Part of a small language model's weights.
Size: 15 layers, MLP 448 SwiGLU, vocabulary 554.
Training: 218M tokens, 6638 steps.
Each number is 128 + 32 x the weight over its row's rms, rounded and kept within 0 to 255. Layers, rows and columns count from 0. Numbers have three digits each. The size before them is the row's rms in percent of the matrix's.

# layer 8 attention query, 128x160, rms 0.0986, rows 58-63,121-127, columns 0-159
097:128157121154097119125093163142137169194160168121142221211125106174099101116153103167138133125079152154133096137100125127075177136135121155126169121112177154128114114098116148110152124142113113144120157127156128106111087165172123091136092186115130094161133156176087110110164156234139119128154143161094086153147141142114119156126118170186159113128103143158182103148226179091173135138139173096137133097139075084098118182123105102141103061106152126047152134112146179144116083149079135
107:117129085124154087060153152102204111101187182095171111137144112136149090178134149124161140147090124157140101112141095153120085155186054128093158167148117071126159101161140136128149146112110141162149122134152117138163150143135187076156113108170123099061139117090128058173125110088127171167135150167125092149166140133116112160155192086091125130078119070107118166121120078117086135133093146105128175136158144160189122225166171131106057106131180117156175141085122101102126134133116083
100:120142108087187134146176135171142097167182192100125132086115088099121155162112147134058140159102100132120161168130153112168151156142153102164092152167140121072154080168112114063204129170194159066095130188174096164195182131114096117096124088148107140126141059149160126087061158166165115137121072136149188137095133139159149119159160147136116079168096143176151129168132116155143087149119150110146170131136116159134123091091160187169137111135182135145125164134130091098140131127106087
110:105155121178102203146109146141153144102100106128155147162078147130182046053089174114160130130058128161149068115170112107086128141148170154133126105093136137142148116108144090187108129079164107127130143188130149118119163158151076062105124148166049168095177157156119083135178138111128105179125093124145150118150123151065087161124178111147174115096121112100156107103130114201124153153130094113133090180105108159177180165120132150106091084125158093132101138147148165130175187101144107
098:074150125160141091173130163194127208155189136107106141070113166120116149188184107168139101063132143120160108170123127072116122094173167047106167106107133108132119164140123188086143166121154159183140104124048129124152181107137105178107112161119089103144144154154165161104133118148177164109117144102167127176153122095160161110120163174124117131150189153164158156139138142146124165153104081118078155129112141184090117115102194144135101112145169067162184140140143098122070144115116120
100:116081144146091104153157103072158112086176120193126088105112173155118166075113149165171142099102041063088179114178131144165158143136167160127097164120099169193165111137188188139088118125157133117113111095147178113151166120091127147096186114124174138123134141141152123128111119128215107119177148141126196169143107188156164152099147165047098121103115180125131130142176076129137123129118144123143139146067132083142121154113114105117178079156147121154163105165160090165141125133086126
108:169162149078094121190167146145136144105231140098132136190168118063107166108075084080171098154172144145092117182144166159102085162125138142138129153117138114148079107156115132109111148115096077171100122106136103156141154089096103178144081143133099124094161131069092146108110094117115126097080119131112108172121108146130202074177150129115069121129077112112071055105149155159177169081139128139082111119176149114115132096122130093207098098134112152074085120107142094127115109155117150
095:087154123157126130116204163096142121127117128115171121170090072131148121152094121107140168134101081127137123122131187173122115163132110082103119168100166120096132055160096166068157140150135080158115143105132122092155073157116184148138109133174138118118162166131154168078141119104133136170104178188103118158175119107088121210183095149157104191107155090196128175093154105141148077179144168087105059075083105079138078165096143094123109131173144150131081095101144125085142133131135150
112:100147171128117115117120148085172134114139117118165109092154127146132103091118128138097105108100157129072095149153131103092158153204121108079124146174122088130111118179164150148119108156116134136164140088080123171130124089158174177172158118145168137114110139101083105062144110179111089148117079106094101040159119193083144124123123087105184146096145159092168070060067106111147140182130209144112138110129115140158078124109156080141179151061097162120090120120179111125168074149152069
106:078090127132195122130137104116112133103138171088101082125176129124118156111177093176061097093117126122079153116152152178069152144121182137140115124113175125093139140185148185156156153095155085138195119135140137107154158115118118122106157096081105138155093112161163108130164179173111148074081103097243125100117145075090200146092165122124135102085117177173167114168123112161134125179120083101168123152128146170092151118180152139127131123147114091102086081087134085135135155161182141
103:155094114124089162131129127158120174150099110111094134100133180104148141116124089145139121118172099168133124123151121114114122105194145107119107175057184171147099181094104141144152136128139116164097162111102158101161163087161110112114073121070117167115095045104155106106122174101141087144130161166148129112131106117072159112141144095146130079078106157118049187134125127111059087116137092105140101099064156093088107180143092177178095122104035155124188160192182126155082127119118137
103:105110111111109129150141135147188154088111162079090199132120142088056176102144198097169119104175127152135118202160124109085135175158078109085098123095103134093194141096159179159156127154135137093034099112121121114147148142110110152168146166156103120130098138114164139128147137130138129140138152152150144165078149121183076089129189117144136122110173113128128142139078124172085197134162157137091164138149106077104109198161205106143131207076151143102124153070128128101134147140140122
107:126103098110102136158053141139149150107168159116087153055094066148166128110101115087120118138202142124096121098141121128117149162167152123138153126203138170143153137137190160153123116120105093132086169157146205158101140123106122062131156184146127107076113114124168137132121108123128150140095160143111088135201120147100132120144143097122137106102129144142066134131148150169127215173123175166113156127082136161128112144157113148211116140143122206163144248166123090171144124140171132
# layer 8 attention key, 64x160, rms 0.111, rows 57-63, columns 0-159
105:120102123074148153083159162125125125167184115101108137077118122123116096094140117117137101117118171141086025142134138133153116112117070132128126129216128091083216097104124160205107149127105136111137127141154196140125143140133122151109123132092107232131138125160146163121174140201115148138131183105086105104122122166125126131157118105181207090145106120136161137124142161128087061156130113154151134150127145144062144141137108110094167156165101121227194146139118158159136075135134110
096:085149093114121135126126123130072161134125148155181119085129181129148167157143088116156153119170109126091157120149124088155143151157119172134191110126149143168105068141119119194159143153139087116073105111163095150126155153164157121101114145138164115139133133142102173099148142163133145112119116134135118129109116164085081102133109137065118134146119145106087123202141147120112173222135104169106170104122128171086179135108075160105083067184215240127145139103174124113096135221084127
105:180076155128078136093152161108084138125117176176096119118132118177105148148120135081103128110109146152061167101099129164119106123090088147143119135137134143182128081190102149146152176155080177125137127104115155158210162161136165097069149126066157122130176101125160152131165081066172120120140109149116168156115088196068177119133128098103125136118127073179102102108159124150133109171141140130160072184101108057090135154118163134086214159087122157099153089102105155138105121151152093
104:117152081102089159118125134172105182112104073131165144164119123090146128152170135108136092127055185126173074095142115139149138132073167159090139138106123186114156114147149199151093111121116157127161113084040105143104177106106080083130127146170163112147155127153096152148179113142130120131182153118128095172148100174116118114097107113121151121115098225149139117174097144111102093168124130116146114109118117165156142081137202064050143128069139100157099140175130178157122147048110142
112:125085139131110144158127149105126110118133115178159126106137119110139139117142138100096088117142127127145080132099111132157077101068102122139122106145060110195136142138167140117060172148160119104186152147150130119116153166104162135139150096131138105185163108132076111130188136139112214149114058167157174149133156081121123190137172138110143149028097158144136091098123062148132154183109130094040122150131139086141166088130069110175072102122147067076173100086090128177179137143133139
099:088169112153089125121070074076123136106136104143201116084115147133161166094115163098092091151169147089179117108142166175144172114113164123065119059151146115100120132163081104091091091114129186152171129171128148105156115165115143136166114101099159132145153144158119080155144138081143136169102133080170145159123137129135071140100078111103092132081111180148151129148162158030166156166140111137119179145151133197161165155127125205086168155142056146155105094157106123130097082156126135
105:117149136101152132141147154179097124117227093139141129092128126077081073122089082086140087101129156042126099101125177130166060099121090136185128096096100130173151156156162086165131120125125167142137129177090113081138137150142142118122093056122155132128192084082145079093077117077141080137123169138095164088139098177157107141105126122173072068087133152071160143129093089121143147127137063164129103164077132148154112110122159129142153156179186135132117158128149161123114155159157096
# layer 8 attention value, 64x160, rms 0.14, rows 0-22, columns 0-159
109:105108152102132124145104170105163102064108112170094128139154165179067110145065058144129145197145097110146109152130106095132118140047200148127164183123118129143076156159142133129182135099193092113057104153142143139113126116189112125102109150110113146166137138125175129106062102178155172153136128133102059114127113064180110128131119129067166108132163136108078081120103095183081154154133125192102154098121138148057173183122134144135119129124127139094116142185157139095164097144103116
093:118145149132173129131156061084097111152108096143147127123149159114128138046143138175193114098129112081255151122165086116168122129079099102142117153156120181144091152067102156070112133152104118093110186104133109127080132060135133105133103147106112133122116116171148088103102169088155120068132092148139150133154121097194128117175172102143154134146133126091112142158127177122151128124084077179127121126092102078188124099139127167205155144145165129106145129120102121198158069104103122
102:109122135112154094103122099163152127139144143107085124105024116158063124109069088111141173118199042166117178137136158130149107138153053068156192146179131139103103169101122087118189161112209161217082075127141159171113137146129127156120135075133142152132120152119111108095126116114152077168138090140145139144123098082121146123167093090127090140142115134139150070142124140114121167157145108103125112139103135141149125156140150091152137173207105144131140119217107090106138125098137089
100:094040087116092099174153164100120115091057093102056140194121103188097057156154100092118127127119149131106209183114148141088146121110167100087099114128123079112165141131163163158149162148113082116114176094166189143121133103134084074153149085086124063146151168155154136095119151120082078075102093097160149155125099100103122152143147188150162205127126159077197143115124127109108144090124127137113120121112153123098131142106114146174115128107118116126146148157119104173117135084099177
100:146069145181056120139150127130113139139063197110124105146121119170163117127075092114123130102106099092155088139116125124182115168163145116115171143161176157113106099075132154104160057154123149106127129136143113150155123187125126152087101136216173087132090160103158180057100179126080160120149106171170124150094097126116105068140145100185133128173122124139168159097138141143104119074168139145131164160141098162148179109120187148141083113064148108129133185100091194165155187133124146
096:098127107174160081149180133041117141149164140153155140099151096140165133067167102137093153114105116212107148077098136160170150135075106101143131131152108083138086158206077074198116129105108114129163148129121143127130085126123116135112129134137175154117188111168134166108189136145110099114125114077135073110048086112162166178140101095176138117115114107149183089114109125134099063112129130157081174106101132115173139095151184176084101185079151145152125161122124110134122083111124082
097:147169149165117094170081173176131220130173176125145130117108101117152089156181114149102147132144104068134171141153095146161081077135155126121093108161096129112149116154094120066139115130158163142120091175137154145167070115120137097100100054097103113094142129198132151134146092119109140173135066142193156155173103131111111094145133160213150091112075112178173113112199150116111117138182094135115132097190174141079181113136131117066157134126102158152123132102148145090128071117131109
090:090172068171057105092077145138109194067086131113141145166177085119122115144144109152133127130125116074104118139104152144091130147125120158165152177103129068125121116126139116190130191086142114143117108136082157151084168152100136141117115165087157171134044077152073154112137113101092158087131138107142174133110115115101148187115099191146158130177091103070132104090139123065072121128100126130073162123069152179110136105109131069193140123171083131132167125146094154076145119170107113
102:096113153119205113153123147102172185113172143098134130119179153188097118169115136166117147139145113087106108139140205150122116116170095082130102118159076116131133141168141100184067114135106151131167149111089133101120188199114144101135211101112127146087061086125199158130105128114151143139140191134152123147202116147148117095126107127078086160074079149124152117098167139124099134072162012110141074097148105135113110127089165129133115082124128142123177090143129112089095135115141114
097:091121124101118099065154088115116057114083136132150119131087147143134141162173101106121075137097104137156129147150115165170120116123116081175096101117126099096154164161131113180058182157141176102137106210162152141082136140126147135138113139145088203106149122159181141121134141134091137128126117130140145117126111107100143126139126131217093161072120206136136134164189166169121127096194113132182135172165132084109145125146126055124195177113106121147088180093147118195123062174100106
104:122132174141157184159123139146127097147119071061147155045144103125106175149122120160152150116137143162153078117126135182158129139104139101136159161178157126121124106158127130105131169094102090167077191040103099077126113141149154155153148196101123056090134072152181186133128042101127113119153170151119132067113139110110144122146150096161165127123079110145154123121065209144087154123142163110111123186044126116151111182149135185112111090157118131121116140117138150140100142157159145
100:132151073135170121103097143115106138095139143131170123106155161155166148118128108116131145065147095118165083141211092150128122136169181159130168110121127042090127113058105134135224117088102121120099141089122075147151131120115134150054091077122120092173151109142140090061121093164098101174083102086182092116120121099118155131136159156081153111141133123111107058140095111167143124100172176126119167119090121117080117115178141101146057139123161153110218087119141138128103146113189151
098:162119133170190111171093155128093133160104069107088161140158139163119135085142191165140153163120117141092193070143150134158097097110078089094118083146164172121088096172101120186160194105139156104106134140158136129149082151130154106107131105152138150145139170126167121123075110148154169124092170125142100168135079123112133193183187082132107167102148146125188112109140125130117097140117148143055164087101161147105172084119057103040120097128109064137105117126076132152145167100177136
102:135142080102158081141141146114186110146139110173115112166106137069088032107175198066133138118088123136150117145185121192098136104104144138145100155072167132142105072124155114094107085085123142105176095108134158102100145137119120115110108171122072156145119123127150104136190142130108116145158173124160081017161099145114105172090129209093144171085128144126128133136139070130187083110133118161195156100136158116110118125146128075130098132089088140164063089085142142109120113139128132
106:116135159153131159124184089149111132123134079073140133087143112133131149145079143105098115109112128108157125082105162084147050154079181147190173127117102070143082078211088129119140125156158153088150165115149172130141123133177141088195123176139105106115174151119148133152104175086098135196096137181160152111132155083114161162098109126115071142128154130184134096205114088086118077149118086142097094113090153114173065164177130134139146138116141110099120081126132105116086125127061070
100:133119065153106180167122133097133103096068098135153136091154219142091122110147142150114147125139198127090076136083098096096162147124081087152088099102169120142131168106089094091153101082101132125117151111103150138080095116190096157115141178126155174130117163176093125131131174159130148066166171107131108139105137150145147160148095100158092205159132161131126113101080140090086162138155119119122186059164110122091126138093092163078098203132096108093085093114104123130113058124170084
100:120102207111145131085138065167173109141124145100087098124150146139081154137073130146079150143101127195180211104096132078134154086157107169144149114117102167106219146109133109103125121151150104117123113102081094148119124168115142058166154105149187158147107115152110094143094083142165111112097140157186128077122117110166059136146150113151106164130075144167158120123157151129067182154119064122164161138144152150074082175157099164146181155130097083162155135114078138144130116122155086
111:135179122128126157104160127121145129156153081132143108134130143112105138120058127100098167171128177135112160062101176099183112125121147121114125086126114112104045089099195090066139083103128097145170117117083122148153114076123135143126161191100161083172126103118137145194150101121085074153127092214133134185085120084076111159065126132116102125076140197171136112163161115140119123072104132112111143139145135095125094135183090133105167183181144134104127170111128092039145109130116146
090:110152165131139114142131148152081189142166161122130104101127115124085143139121126110144179138115133152176042135143082114059099095083054094143104141113114115110157111091090137137161161119063187113111080160100136049091126189174152101155078088138147159142100052152178163063149150078090141114086088167088115166105130127101167123119104062141172135149129107143178153134102102133189151137129154108102098167157081159131079115098185152125103100107109093143148192104135141128115140108114137
111:076190160124162158099133122153127160150129210140139197111090184176167166152053120156096084196066131134122152165105167158163135103129100081125091170133166112080168062155085115114060084106088140178104134176104121121167150142162086139120149113186150125114117159102179173092137100115080069128137089134107105119140140151115088122141138132137082135089088092149127148125119101126220154140144141132117145147116154080076112089098140152110155114122122149125151150148082120141141149152107060
110:180137146137119102122143113100157163145111153152110141096132150161137064167162122122146091136132104114060099188142087107122120104082128134090156116105092219090099127153105163139147096095091111088152124152145130127190123159148114110146156097122130086090119139192137167095172120125153078154102135214140130159059140122163089121148141124131140133119125174108130137129108108138027131160154147125143195083184168145091101191062091142194111160168103204150157124112095136101133192122098108
105:153174141136147177067116110134135036141119139148158107110129119111137150066100093080098085057102105158093109145105079127130122143168146071122133138237182123148146093160089138076152163066118149110163156104098136125135170104145136092107093151079123105131150166156168159126100052084146103130131160148161108121129173160138167161085134114089115108139148083185109114137138153094147071120144106155079092161088073180165106133154185142136145129146138156078106177116147153125090093159094135
099:115086099188121111135125109172180143188133127061124157119112180165115135164126181131217131092131139114146134129082140125055142146131120139153124118117115141128105121146149062069166114255139119127112115124135115174145179105089151158143154174111129097137114128117119178156202163112126081116159126179176137083104202125141106123159149122053133140122083102116135084129107174138106168117125130102107147157167177128127178124110118204098167122065117143134118120104148152123153154148129101
# layer 8 attention output (transposed), 128x160, rms 0.109, rows 0-22,64-85, columns 0-159
100:172116151133147137156147116074113138118175138130101086100223047048143139154165113152127126167163121160073140133105115136153094078162093135076140169138101117137171121129035161174073130170131117127178175159143104133126142119130089109142138117133112090129134098072077182142124088145116120138129083131100136127138103134130096090142117146148078155096121093122087125147151112171119138076158202155175100118178091150198185050125168146083131083104093094152125116119122145122156177106158106
096:110149139112107149145190115113219125078092171161172081196098117097132156103119130165099167093114164193088119145159145155092172142082052174107127111177121122072177141128156079140155091120146128163111141153140128089186154190149108146139126095139149132097092142130102097165116171129112110130117121139077112123181113190166168161116200117109160032166118115120138147170127127073128140143149147134064127117128139168127135137168146114109176144197120146149176090173141142124090117148153147
094:125144173142147138111152136161156101133169097081135113092127139140143088109120151098110175082061127115181128178175104129067098137104167124073093153110152161166164118100118154163143157159152070066064159095141092101118143151108094117150131109120172209117107176096113147115100144096142095093072205144070144155122104107105161109118114077109171027087105082154174131171149104136140163103099147111102107133105150171110116084106177174078142101117141097134104159098167178116115113101167146
094:133187146206135108117113124183114143159131111063150159128156165092104177230190117188132161117136094082143135100135109128152173076140096214167165156125169143150138134124091147120126128175103184161137115126151127142104144165098159109089156132154144178100121151199130127096124171142139163106142141146164132185146189136087166123127129071089148097104161086085137152158115160127131154190189109139116110090187164132096139155182156143081138146111108105113180147142125120148147191152138114
116:158135113161155085181188057099096094112158154177130186070146114106129105171102141181139123134148147137060223124083111087127087104178155079125133101080092121130196175198117202110093141110196120133094148159120168161105133144168142124144151156114135138144158103150108138111134145131181057085119175117130142118147143110115160096112105147176133154111172134159105157154143151107132164153121085078163161135056114132163151074080089129112144151163131133112107087112109086105156142149153129
100:133096102109146168125134164098121098078116188135133116115158135108083096098162176148129077139170150145159140144068191117140120120140107139074092133111136177136151121079144140129159104144157039085197081115129127104136173070130062082095153146107121148083118164126104123156114125174058150120090118093203170093113134092107147141126151119084087108163166127087118148143179126100158036100166145127161137126187111109159142134172139098122117105085142222120098131096149187131147135108160129
100:111094107099179127165178074115079132146122137113107114117153148143081121149106118146129140170167137093121115103115132109155087145074065074191119136108080186154060083138125171115177132086080103117150143121077119139176195115153130104089137175078113124092128152155127129167174153121184110133067137060196096201120148147145077166121053181173143151117112168141098152147122085193116089142104161106150107099116108149150149110093134096118082137166116099138119150173084125175129123151128106
104:193097163076147130142141149200121117150132137121068164110127112137127102164177147099094110096094133171177044172180140113158124119093117142099127122111149089116169142145119170118109168177156160185128173050136104148107166108143117078142121152149077118102159127156169124110086202105132079090099151152120168139159120162130122097142125114053153159073081100166124145184130112115151181129134128103142156121101185068069159126119162152130127104128129134111076104143125125163096123080106035
108:120194106146151144083101109182110094126098090084122182116093148090057114176179187137104072088098212105133118140176107165141174091124132153222136149105130102136138120067086096128200145142119132197121156106135115119077108105143103164126140136194157104143164128102155139142095155130146102078139119103117092111120102102101107116127111110180144160193195179098121143136154125150151147196115127142158132187091164107125168127158159135118078114178155110129125149146129131196140149110102112
117:132118123096128156153102155168096090159154112144161209136119156098108180135138128159154162096073114104126127043135122123060166185148082107153185131105138153152174166089098149080128112126118107135089168132152133101121143127132157046116131099057145074105117134142130095177244165074153119120075153157156154166157164088127144191130131118113158133109135143122131183175158135083097045132089126145097126098096150094130123138116164128111100124162122130102131065089143087114118118091148145
094:170116100057161130153142121117132119095133120153082145131095162073103118131118134081104046082167162149086178169143106081136119199043197114116089126115118097113155119126123141095142054177068180135085172169108087158115131154107188146076154105125103138157133212156156150114088134209128108145120105176118134135114171098095114089128168164101110203126137174134153144105160097127114072129149160139158105117150124124106132107093098124113152153147142161104094171095135094123115156160151113
104:139169115148156116112108033129103098140108132146110213158121099141138123138145145085138083140117095203122149066116204131162098072137194141126089128164108164149120134153131131154136120079061143095136151150151108100148144159162109105114171148162139134126084103092120158109113129088100171136184137209146093113104130155093064196132126100147186144154062103141091131067099120115151063141108133165128152123136135150131137075111090118149120112115112114115164169188077103182107062092134134
087:128109100096098129142145116089194146158194134142105107125114148131125115199151061079131075107113165079090108110141149172050114117182105110093114145157110061141153164145135133118172070130135116140164125178107076152134173130073124146178133117153164149177122131101157161129168159132075106165144072070111115175093151139146122156134073118105106100110147123102144105055161101125133174091091094091123142107127129152127126114144169118176152153085133137094103114209064115075161152133192170
106:144137163184121145123094143185096138203152125111095126088125139155196143132163149089081126205131143147157076039169124215109094063112093180109108107105073107112109170153123095138119085122094098130127122103101056075130087127144124113153079178139108075105136129113116164160125183133178139146132133096144163157098086133117102144132110155157119139191176073135141166082145140104164138109100149155135124121166112108127126164179082139107076120176145075141161087097106083163141124119127145
099:090141077085128137140130100114173120060133142148156069144104123127146107135145138135110087130121096108092098145144128208059169119140136135112074117165142136149151143075135145134116166171142079123197144096124167149154147093096054168089134098134150123150112104125132103130071229136120163102170148099143151143141114147143130124151106151168160107188156141151109174123139128080123131137124203211138103159148133189156140123205189125107155090127099135166105122130131183091197112171185109
107:076112169110146099138113141132127107098095155146194117188108116120139130123093181065139101142103085157147136144165131160155113142164126103163147141091065107136167126142135136129130108146151170151053201167128121132163088109136171170115065131133087096025078116107115092180200112149069119154050149179168169145107185144112112135111114119164099125141105121133169161123116110141075082080156134139130083093120144113152141166142173096142141130087147167113066129119110146101133050144107161
097:133130144101123139174118148103115120108131124158095138135101108151082162142160159118147107118151092121157161154094188107133108165145140084130147114134192131163115137096123125147097058117140133122155171157113105110200169120166121138055181111180119109173152140162128122099148095118118158122110168145150115156102061160086130123102153174025187105075070188174105084092188103097137090082118114100083153185125185138163146087130175154124094098154125192116089153127143071179102124127154172
112:145077157138118147071161133078177132118144190114116077112134168113178114071167125116169052179120139123139125118161098146098143122106143126095175171170143105133151139137156123169116116176097129119087107144148122123121072148134130168144092083109134191075058135131081147100113130150043168140094132053123174076085137153141116064098110148131168103149070098143118154123142127105123098151120152075127145093188072104132129071144169137112117084068121099134152170083101168170132080098112101
101:137133100127099120115095148139138113125092129095162117160170131177145043147186096131119100091142159102091173124110112170187154208185180136095114091124188112097141129118157090170128151134138150155107136144126162106165155050184109135104140144128222091136184165132118150148188156170128116091102202084118129154131170118096161122148146141117083074121164183132167164119111148115107127184126122122085129092075170150111137151097160118074113145124096136140141148109129143176098160202146175
111:155147151071109148184122103161167099145105128120175141160163160175161108115137116137118191102161237125086125130100119070126154149172146139145128106108149126112113162118134122117134069145128077098119163161148099138064140080150128160144177146139099103147130154209102176119176140110124078118139160100120132121042178060112157137090132123202108067156129133104158182135096088164088115101124133129157164087106090101144151099133159115094161086117107137130152112090167116099181148148164203
108:160133157127168132181128164085092186097086121134087184146127101111132151195132105130127108154180128186112157097049090148178114072218144137101144143113110073092111128086115096118116146135130140135112136125075153148119148095111139153116083159137118130127135106124083143128063036092136098156078153060171103141114169157084151169087168153094103108104142156097123102135087103121096114167173075116120089113119177139190131074135141121158149063106118178154116130110084114139127147149162080
098:118115108125094141186170118133155081094110127109072124150151139139089101101102124051133103152132105161105116158206114152118127161153208138110037095122123148137140132144119154159115105152108087106083120140111113149115110172109066096159165074174126121122108123127077132088086132110110081159101107142142133110109119133124060114118115116130127118119066119122082020127112141156073063160090164160160101092135102095141128122076106192111099117122143105162068104154129157132061152118185197
113:097125148116151119144120125020062104071091108148141104125088129095134125119123050107076146100199171140094152157131088109099134094122127142193110146144109145044108132151140072145116113095106148100143109137112198137081114102128152132185141146094096137142099075176118066131142163139143157099114135130110089151171153118158173164092142173166139089122143177130140157131101192091113085138148130154119129107105141149041082154063105098135123167193148126146102172160142122125126181150142094
106:109145066082173122162095168198135154124105183120105117164088149114160129098103129118136150126113180105102152102186173117141100157108161154126092141092137139085138093130168057129131116075130099073104104171120161127188142121067071077132144126048107184146089166139110144128161089128138137103129177093118161150129100050093162182155127117126119089136093135094156174111115153114119141132102088111057147102144160113121083175082066118170118117112092141110161120139142090081107080150130201
093:115138125137098074121145119169119087129166145100124104080156112111120116120093114138083159163159113102197082133134112038109089165160188106162137078092154115187116126150115152057033151131112116176114113129121169106173118113106101128066126128135108117149068103171125142102166103098181137183118138130187066113152119130137088113131118115152118140120118129127070120142160141161120137098122138168178160176143151125193051095124124142081120129092120103090167170097156083061111097085091078
103:177088115081104145208139143138093137110106210120101104203174181095132102202176177153156104114146157178113140164109156134169159162121131145114102148123140098104080116112110177153188108151100168113137121109143153074140150105140143093135115120088157129149165171188131162161154133196123168107088061182170121112169126123110124133133113097152152128197123169080097093132153154185171116144081153119166166135149139078104130174167106140108096132161112159093118081084100140119162167144104150
104:148130126037104162116123155180131128075158122170106052101123120238093078070168089089149084107119121115108160161150128099134111149116133119066121086112102141111157098108160135128126115116149143055101128090153179109148135125142144163145134071115135152107150161063136141105137082129131174140085110140112158100104128099190069143151120138140129179092167156184129087168174151151080088117144145177118102163089171160131116134144125147138087116136106134122097189153149065145162117158201157
101:094108138107113178079115179128185125105105124108135102148102158148108205155136135080179142110125085157149089194144089157155148151123128178126146152175136126171109119094146052190112116181078165116159094124125085075150119098109151153112111091143100138130122152065141117097132114092107142130161062108159128123114129145099088087158115110123064098112073113132106069114140066126105121157206137174217112123115080152120156141194193156157151105096150127153145182087151162105132140126152132
098:135138150122130174115101138157096164116118122156129085124073115145134173177104148124128121139161092075085177180122143142101154142144098092127152094124116119102135140121100106104107162136137150125098166132099181114138117107185243153089095131162188067130099099123154189156126107059181123132131070126105135164111157145106111142090137146152120095116108162150082143076091123113105175153102165114098148163059145168149126072136121123137131162198157049122128125125146021072132166125083095
098:148156127126129128140085133099134114101141121062145163139130122137097115128153161076106115134076076164098125163154134175102141143054151166096121159121147113078141169094131172173086097182124128125121160037094072119076090075154089125160157107168170087107155115123118106142137167112071184139159100193091117118137131138096194133158175121174137129157144090146130163176171167108104134154152146139145163140106139127103129096109101175100204060079144139069130081113107122046167137120107123
094:087173145094101139111097147087101110088094124183093123157097112158129142077117124142112147116139107091102192051080154162070118111128090104105108147166105146119103133151141093122118022062109129074178103189135123104117134136168106101112180116090155106121098161135138139145192109111138111131137152073131119191109117135120136146064145153177123112132199170086185159102159124077108105156106140121183123155126105135134136113080043086199099155147093113165141139111101118125159113179115154
099:139132136209141129163153101122145115159085132170157104154175160169165126129149093135164135149167065185139175126112124170138128113122127131116079141175103172141109138137150120070088116151135094122117138152086148163167103187143127098113100122132165187108117073161156118122152157164161105136164078182085121034097123185155081166110190065127119114090102071170128100128107187139158122102145145132082112084220147102108104149106058143150099099121175164124149086092141142101154125154131113
082:169151081170148055090151141094203138163180145078144165159088130146158044072080117128101137128128176131131114131124091108111102148156182113111137110096099092123075096112167081109143158168163119140146135069099124153108085157158112188128080184179150181155139140153117158145106150202112085153152090122088089092096111125091124144099127132127128130134137082181141040093143139163139146142170116069145105107088092148102150149113164127132136060132122080112141156085183153132133121159117130
102:096097171127077100173117117146117153193167164120143089099129161125137146171137111175079151092122086067195122120143182134162144083221071129162154134144124137148123176075137074137102157083151168149094106153092129135215139130077141131142172164169154154156092138139146108148137094065122089128128144153182140064152120102129136120120115143154089105146095102141125190160153078154123179076157127092117076103101190076118164097112138156109169156159111089107109105146142126163088117099122108
093:106133112116154181182090138121149155114149132081098040104181138155028176117110106135114162096132132109140119184138119145118087163090115095161103058158164136115175157098135134120171077095160090083155083121099132122159151073091128158055118076103097109143107190179109107143107161118143079129093140136142150181119147121072177119142124153138154141147139174103133081103168098142174166120164124086128160189098156144115139153097170142125081145114144151150082083134182122106089111083117172
114:140130157126171139141132113153057108088157147131138090108139130139102173131136106103161067184178095129114150133182115139163110058126124134087150082069109111115138161160095135096108113127084121127083173091190179094164116109142150135098099149093138109066101114119113099104114109102166160113143171162151184130168129094102126102101168100135191142098110109148100149173112125166165076150118141148121133212203083078108082137132120148119114080190155071119152071045147080142130109167145097
092:135120144075144139078115136077123200105075151136168100173190113179102082096116096138102127110084152104140118137130123067125095158124110136120157192149108144126145085094130086159123143089122102192125126066157133164107162133164116146137117132143119231110143131150177083154135107079124149153125157136123052118165152137117143155119127143082155163122169103109126131111080120123050118135154113072120130104064092175124085125087163152195132116116096131075159199157146132154107083194078106
106:158139215121085098146121145132060132169195090080169172102119118100133082151118107139182186105131147132160147100080185111128131118160076121135153129047101180164136163128094152152176102098107156134099090116097148102129117165106127071177138197103174161162160129080102153167108053119168089172160083146128131110142146138130169158117128115137094137039137112112144105141092107144131117084125163108154114071114155148090080125138068126131082143146169123079096098152112108168144117110134152
091:152104118091135084143126122092120115129108136170122094083106123168163115099121125141110175149120142095086156134135137093071146137145121124176142130141176124093120136142086103148134144080104108058107112137195172156168164141090126093151146071077150186189091164126176127113052157174178131066156129085110110110130147091178127114138117127155163091133120174105091172117127141099132144129061137188129178151088134133116087153094120148124081173141136098180196192080146113157180194082160078
110:150146095124114144101119134122130139182087092131183104111146118132171065110157148133122058128076148179110094131145072156157119144136159154164083147090121123142168130152122133120162153152088172126117110130133147091101135176108140122150048176126105171073163126131133118133121205194127123172113075139114141075147205125210086132131145093182135110127140105136090193148113159157119146176161122141155107063121054062109140158097095095153197124090141127122138148123150218141140147124114148
105:107145128155162088152055135141098151097161049137128183125130083155051099124113076175136141106143121164153154099108113117127119105090092135155086153123205119112127144153104176119133129141127116118110151041038098125121120158153112088177101148139150129165180163070141160124091096082178144129162122178104127174126175107163089136132114125154080140165153103148160094125089152126180107154107139111164132121117160108108091187095101078163124142118162060157057116111126155104113186176149154
086:136142133147146108133113058149120087154094164114135133099115121127081197176087162124064146169141119162175113130137104138089114082087071097161149133126115133118108096161142147067143087133128089084180116086135061151076124095048159104133135153134105124128158123136170116158104101098149207140137125142147146087096104173104164154167093153134098189123088044141110108122119152111154140054101185151141112211129109106088138138133139145198115175120147152115146160126055098116135133105074112
096:103157144191123104138107143115076140074118101147087132128098061117118106151118185158147037122163109176115127123132108192179107125065173115123145147116103171096160142082151135112113178128141174136087092117083103131121118135162150117112101162177144134143224120156097085091168164114130120082150111164155106134129086203084166161114127134143129144138182151105087084125136131145172135198104105164079048116129179175117163143106109175116126170163159187145110127151117167153092161134138131
109:086104133147156165126138134199109096098142077113119085136106143168157076104167188113143192154105165156159066153172145121094136114098143077107115168124110169109167137153123145151113163133135097110106103090167081153123132159149103151143174078149139105123089121137213145133196198140120114102142122170149143125119099136181159104190115124167171145129095118136187142130125147156149087062133194178121142119160072194133123134086120125085147160111163075156077112143170122163204144123119173
109:147119172154144115122132120103078186144157099127202169121120106043134137121075115223082171111163121105125192133048139062183109126125139136141179127134128128134144118063115079149129130116181112130154120128137113129114127082077134173124124173140187174162113154052129111174120109126190156161144112139156120135116098140127154127122091119163047125117193172142150164160158178129151147101168092149147147139091129164082146098118170084103135118149186137128149129136184141169099156131109096